config.toml
d_mlp = 1024
positions = "learned"
qk_norm = false
tie_embeddings = true
init_std_qkv = 0.0234
schedule = "wsd"
dataset = "wikipedia_en"
Each number is 500 + 25 x the weight over its row's rms, rounded and kept within 0 to 999. Layers, rows and columns count from 0. Numbers have three digits each. The size before them is the row's rms in percent of the matrix's.

# layer 2 MLP down, 256x1024, rms 0.0828, rows 54-104, columns 896-1023
103:521501518474460484497504504482476496459544495464494511531507509533455482467527500542509518487490498452500490465551505495517532488500485489484528489441493503509504509442480447503487461510515471510486493514485522565527512514507515466481520497498497535491483468501470479504507440486546435526510487505493483493496466472498537525513485470490475471493511503471492561517514520502521511505496
100:505481530478548522508454507503557445518503526525489499511506508514512495471517499469486488472500510484481464500505521483490503472455481502502548519486525502525504523501489524517494518482524527446524461542461471483548556499502507519480497451500508464514515480487499506479498505499505503494501532478500436546531475487493494471495487510470498497482524509479524506470490494489489491523460
101:531517502506504512497498469509497519494483503444500507483520461517453536521475532522494495496524517479512477489510503485464524496516524491492497530532497571520500506525466541430508551536506464513537516465508445522508484496480547512499470489493483529526482521525558558485477513494560511492474517518501549445499516523482533488530499512483508531509474467473492504489530495496499569497471
101:482513515477471528471480476483468531493520439493469519438505495468503498474459462470543480478566498433501484486545460517465527490459521507542460483528495475514517502467477477504486487516499490497441473484471489454499464506518470526455445446525519506462526520512497466514485474469498436443486507490494473514497461491498510509491520506507498510501506477508484518483451491504474524496493
100:494467501505505499474510511492508509504489511497506512538502435516488481509510487525534552517513515505505474524466518504485481529523498495509546522503483510539494468511495523467512482537508445471473498529487477554504499537465457503540472495511478512510484476544497500478491527512501493536521497471504506501500492495503480526537485508510474513533557489516522457518448514481507504505519
102:517517509502454521500481484515513485521458524473476464466483434446537479506456546501482494507520544487494447485514528468513514499465462517483482505490486531490469453520480508523519481510498505475495480531533471500500516490471511492432522486507487504506516509508476481508482511494529520519549505509502493495471528516515479479485556483506458518500509505481550485522503485453467525489459
096:523544500472481493503527477475483504490503475491484495502505483462506451462518489478456566472502549527542542525512494476488508520508470512468526486523493536501486501481506528487514500540495466453476445524556516474499480522493526486498471522465535459491447527460496465492507476482512450485487447534506494477483485499511459494472460480433495515504451513496537490495483501498457490507506
101:465503470537523498501477507505473497469479485555492485540485528512457541496508501499495487533492486520516557469505547530532534515546500468467481511424503498497544519484535500503490513475527498541484497489503524518505524483521538480461504521533508521514520519502500468463526512491492486496463449526510548534486541551494503493508468488514515516491501479572524510487509520499500536490512
097:514506486469535499525487515518503526549533530547473469475502524527518527462503483504512515536562514495515496494521484495504522446495512532485504523524472513527532486491460518512478517484541441548448523500482482511513485509484525515513518514476504485552511495490495528507506491528480483428464524513492483468498481448462479558502523493545531488481527487460533518520477499495505484484495
096:529514515477508458506475484483569517505530526522463519489491465527475490464492522467442488502484483497489513487505458490478543476513470467510493487527519539501507461500537512498518502497485534478475497507461475502508518501503470493522511454502491513491522506451465555487507523513472494478506497490550505511530485528523487457461498479498506474505453529538530483514542513504483533499481
102:499488495507510485499512464496489489510507508456509504507508449533480496505493531545472489504481486468506493518533504477510486481481490485510536494461524507466511502492502460548516481474475499522532502447504493497515500496493496508501462496438483542457461480483462498504502542492486505504488476486493488495486545527552506497512500492487487479458508558492467470506483494460493482516509
103:518516486498502476505494505502491507476506528449492511504510480509463523476477492494488493508539522479481465505525504469532509486456529504459523497451495512455549505496495456507465507513461467513529509486508501512535483496507515455502492461534480483477495472507523454523484497492475515532491495497484515508487488479506521502456478477524467480509490522541501460475491496484529537516527
097:472527498538502482499483534474505485534471502498473531511500460485483537536499546457556461495536512494472499533477513496496513511514552523482497542438444469502510521508541527531497550530490495508525524505502545500509499503484491497461499481516529486514517526505536501511505502485510505505513517539502506467481554484498499502482485535486514518500512478480497510462486489474506466510495
100:491523487495493530506503535503468448461500534533503493504510483516529499491465502499531497561492510517503495477519498455519513522512503506517548492470451488517478510509475508529440516507522493546498448486492504504498523500527477517491518452499465493445564491533545499534479444535484483466498522485493498501540495517497505524529565505513488508549528522532475466460546491457485492483491
094:494476503489540495490493508472496526494440496548481506431473537554490537488496477511507476493586531497527512483471479494526509502535485504468523494506524522486489495503484521493516484520497547513497509478535509449484493453444513529493459454513488540511490434482499521485502525490479477542529491496536467499516491502501492501516467472565502493497471541519518521502494520518496499502502
097:478532482488539535500481507563471495519502522462562529514481498492464517468500547511469495522456491558534486476448539509494474557486523529516500492479530523512538525545495492480501506512504490535501523484488518559497529474505467545493496523547483506559543492539513534505497496511453523467495505466558484530511523493504515511540479511500482484517531496524502531492481535478515490578513
105:464515525494519519486491504504515513491484518469514479496440449508478500514447481486466515495428493459519502506541496459507489501518486509466497491549490493466536504510507458483447556504519488469532501552459513522451498518493504476515487484517464502521506499517455530534541490483551514514494499489466488498465506459486464494490534469503507480500470498473491491518509474483471491503521
093:532488544551445490521510467523541510493495496478519480517487484498509484534504477486534518511465510472496472513513509515521532487504507489521500483480504490443518527480445543482455483503490473522484456489446526473541506459527469499454548502518506478481478523464470512527464536424476489464506463585543558482528501476500481511490501523460521487510553513511533543475524529503469490500516
099:503497492510480487519512501487528545501556496483517505466528507517535488493514503527504512521535521485502527535511493527512539517497476505489501479509481536484537501497539553464475483489484469492515528528534532534500484535526532493487503476503510507545507506485528539523543514522530483445496500508474514494509484507495517522509501487494473533492537484536502509511471498504548526469516
097:498542523520495515513535517529519496492468539505521453482465492457511530484479447531509490484545529497494494486588481485492516527465515501479522515463487555505492466507487523507485452506543518506508504502504528465494484507510518527494474498497499542472495495513469504483504491498465524509468492508547484477484470460484516543511500470503476485494495496493522474514515490458505554492508
106:491464510492497530544489492475472476443488493482511489488481474519507492488468494506519452537534498479483494479496518529455513459466424522525526474496536519445523450513514518483494514505511483493457481475506492521499513486492528451489503469513488478506495561522496494465487534514506446496463459526487507494481485511495502494481460466543463510509479498536527493445486527483526512460464
099:472509511479483461544506478450494477503464476531471484519473502491531538525496495534470532455489483464514479474506467539526487486488500502493535516530515524510492538522495469485511524477522502477488498498489507531494486497505462491478482501490472493502491499478481513474530522535534465485533510502493558532519497524492531504516479432495449452472495497517476516515530464545485503503475
096:483500531524513471464487498513517507523480559511529507486511545493500478472534466507479496515523510540464501522525487480508472499543520542501467508542452492518485531474496467524502494514514486490496497518489479533498499484529495481485458484449496464517517459490501484495527523511522498514470501499497538543468483501512520507471469526491485486522459506520491432490524485541490510513476
099:490519478490479517492496513502458478510509475476524509515507476457570446498486516461509494519472478556447498494507501497506469488449529488479536475469498499512537476485518506509562481452511528480504495501491503496482502485471547464484476515525550469483495510472482525496513480496527470511494481526499474421452509490468497491515524493485506527480504510460517505494525531401507542504497
101:488487456479489491497480455516486521545484499518481509491455515507507508498489543453468512494495536504490505524498508474495508515498499528495513504527494521477499495487479522501505483531496502509474518531509524515464515506539505502472529508541495515469486471515477495529452488491526513488497515512530538501454497453526524531497548536504511492498473503486496467531589505496463460492513
098:500507509486511490538500498531472484460520496451536499490530474469473504533471483485476534495480495515463496523526522543503532464493495474546527501485469485513502511514486498486550512510483540470459489517527535502505454495465502497496510520511488502501538506500514525472551480538537470526483486487500507508502586490492511476486442473473477498454463531491491497508485507516469544503492
097:519483502506474505465507512513531478523500482471531514488517482481498487507493481517500501482423486519494501495482481482502510460461505520436520509508511542511483477456465520476504487486500514483515497484493466539473534497500444472544540499485472510520534498518507516523491486487506498529508504480536496472485486510481489480504518523507509530487547471497497456501490518475509504458435
094:491496477473470507491493517488518517519491505508499487463494510516504449448519509514528531521447485503514476504492536523503487489529491498517504438432451477511486499488491503529538478504542501542498490535508523507496491475512505511521467486498465500536532513491485544516434480529487587480507500520524510484537490504493469522490544503486527524521497496516521527483499526521496450517503
104:518474539512468466508515465468532490506525502470505529542459482492529500518503527463456516486531531542466500534563502532521471540534477486521523497537487574466499480510504500532490491454512530443484512459527520491519482500488507464529533544488502529516472512521452518510486474506562485495485546503484516482482489498498503511490473462472553527488494503495478475526478460512478530518532
099:497514528492502489530515511445517512481524489517476524508448532532508502500477488475496560523501476490482504510473495525541483484485499544521509535510438494495469499478441505509486500527471488486519574523515532461480501459534506492511441492516510510478517495512499521517562451507479533518519464514500499511559516472511538533519460493470475508519568492524483495490505521475458536492498
099:493473471458491494528529528482458488465487461521489481451475505463547521503526508495472505480510510553497488510541479413505525471473479455522490493507504483505473448504557492436508519494546506487540453513483490465467524465479502520517527512481540474431497476505488501511535510514526424461499485506559496456473509539452524502472484506506492496486529478532523512501483516474494496489470
098:458480487551511478491499464507549498482466495548489525499534489499486438443508505479449514487547524497533528508533501482499460502566488506505487507504507500505488503485477482476511524465465449487570488490534523489489499489446488502506480494475464501474536481505501478469498540456531571444499445463476469511500534492518489502452488516501506527474480539482501522503531522534530493495533
101:536488498497491488516487513474483523460505494563459517496475489494510484526497451502485505507513452508486480524523513492504477499493451501511486459499486504504537516517503475522478520477500476546482454472550493480477499464457499469476453462484528514506516496518496474494505525520473533497475454536505529463451512557483482510497513511483497506507545499483481497475488481431493511526518
099:489537488581457515519509505491492499521552506521500533532529474506477524491485503487544501497465477530494489499544513513475499505512501524506470519524505471525536458511520493488536476504500502485477491486485458564515517524519478505500499507504528534483531501526537545517519550519497558508482521473558531492498483498512500491520458512518511501509492478513505534500556513441511443461516
099:496457494532465506482491468492469467480468493494534505559472467529459478467511485500507476521512513490504493504471486492496448495505467522462479525543535473500490489513494515519462528482487484516524474485490506514478540496459466483508471502526459495484530515479522439503497457486496523487515524503507489489501474476483502521483494485488539478465520475508478479477494452525436458484480
098:474464539471472480499544492531469537478477518502543453457502526523500494516485470517478481511490474508505488483467498448509496495517465513483533536521512492460463484460485510454514483506513487564487550515493539562507492532493513498509533518420467537494504524484476537455478528459501495540510483496488505511503526510535525475472494509550488492493522495506484491499522479487470509491523
102:505503499491467473514483483536520539471508518482494499549476488512517491498540501455517500486460504479453528436511503579513465526534457505528475556521474513491486534512524475541513530494521547508528502494508522434503492464478463500509483477490454501511529504480516564499482482520494506532492516508506551519513463523476498522504477540483454499489523509447493482493508485467517520492549
096:525521575521506474501485509496493520531517487508523523480535470488488473528484495506517462524459501468518487443511487482547455494505497486500504511509544515483487453492517493486492547523488531507533476507505509464549489470498481489487494479506496451509496496520561489531533465516526499493518503524498471540507470524493447520517463521457513512541468503475526482467536476484529497497530
100:494486510504520447485444512491508486487514496475547485559546530457534546479522511512463519471493485518515486518523506517529518488493533495502477515534510463477530484520509513528509558474477526549515488506470501468503537486501483504505477511471528481509513477546523470495504514507456485513483464517465475508531467534481488539522548508443523483507507530483493486547472496504501454471522
102:522512522475496486535501524469535501468467530503497528536493543507484507542516477525512531491493531503529528493515487482454470513514453520497550482520491527507546486526539482482478488541481471466555487500505481507520509525497490506486500523496519509496506482530571495496503493537494505493500497475480532532483523552502510509465533528501489529505532465507459514506497511502476491554510
097:463520501521524502483508575435500530491550472492502485516486493512538484492503512480522507489553501466510478479459508554515502478516512532479510497486499526507487470481517476456547468496526577463495504523460493507476482479493481516481475511481485495526497517507501511489499504514479469500468447486519498476515512473506464467496461474499489478495520498499497490506479527493501519494505
100:482503489472509495502539515501466482510498535520531471495529514489493529520495519544520512477506478524486562467520482487498542507486504452509549504505476512505495511533461517459497507498448496536541523512515523494485462535534522483512513505477545497538475490508482537505517521502495473492531531454484508511507586503497508540519481515468552560498443494454502491475514494466536507514443
107:499496522470493517517504484483469539536546521520508506457514479449498456502440479492507454462538514451505491500539507481513474490483528469484514495439506481478478514467502476502529538518513491524526494496528485461478462494509506482489499478472491509477517481470484523503504508474539493498495489501479492529489539526487491523497503458499480481481478489472487479475496478494531434485499
099:509477479532516493544464496491521508526483541435466535524553473520520469528483509533518514510495472545481503511458483482491494471486501519507499537450466488551501490480519526526477537534490486506535497503495511520508496511564534534516484546521467515497517498519520508569518472493503485479461555476509520496471531472520487525519505513496476477492473484488490473519510470486511487514508
103:476488506493520481482514545499520494529472444586459462477520474504505515505515510529525518532515485486481519495513524505492472490481518508501518488525500517521472516494494500529500496497513494480517505470453448472488507459506527499527514545513519513472515478502543482515501532557513506483499487506488476531499507463505475530548460458467545460493532516496486500516512516529503486467491
100:510496527489477533509525486520493508450495477544471496482422513505518488470516492482524499504487506482504554513497512484540550530489457517495496501513498522484529507495529481491455528476541517461495447508491474475507493520469520482517475463450523522503485467481499499454486487479504475492474536544499513466520521447521538534460512486480513485489503475464511506503483520509493454507479
098:470449512462459491438487506496478480509539524489500484514496524483459487512503461503456478495497487500453508501490479452539437512499525501514489455508496499487536506469500487535491463490501472521500466496480500507494456524514494454492486502494540515480475498484507499462489499487488491527471504493478516477481536494497465469502512470516464505471482488497439436495511493498473482502501
099:510485482497493510503524480498483562552519518472515526543504492508530493515518532487486560517535491526479522516495534516482519488493512509513471515515542490510505542499526504491523475477510495479499512545514508486468501534532481515526474470537496529471476495486507453517502497498510502527527560544470520499516460491546500491532496531469527463438544484471523500505537537438502482485504
101:542458494512479454503486520458486493459455523489482479505508486490482489503525521478489478523458511515530502486479502493503517475470486506512448492522507511494536546482482528503540464536503527519460509483495461471517515547517497498479518500518507540462526516511551504507517485453501556491466481500506527504519496520500499496471506528564488519486478496480507529491556519546502508565509
101:456553454508480483468469469505513448501517492518469552505478474503495500485521516538487440506465505496498488446433487493524512465495504505495501469518500526497488510541489487504515527497490533463512492496514493457509535495513465510520492498501494461463479485504495506526466465468498502532510461529496500512467515495426527496473482474546479527499521443510466512499498471478481530512475
105:475449465511498477478521527496492488498529489464512473525504527494495503502493479459495516524490512531487455497540455491485484499482521501431447509461513460483502503506501505484496494519492486523494523484451476514505497505541451488443503502495479523463511497519495523519515532499488488483516469444510455563529490454512474513512513516447493455491528516450436505472483480489512462498508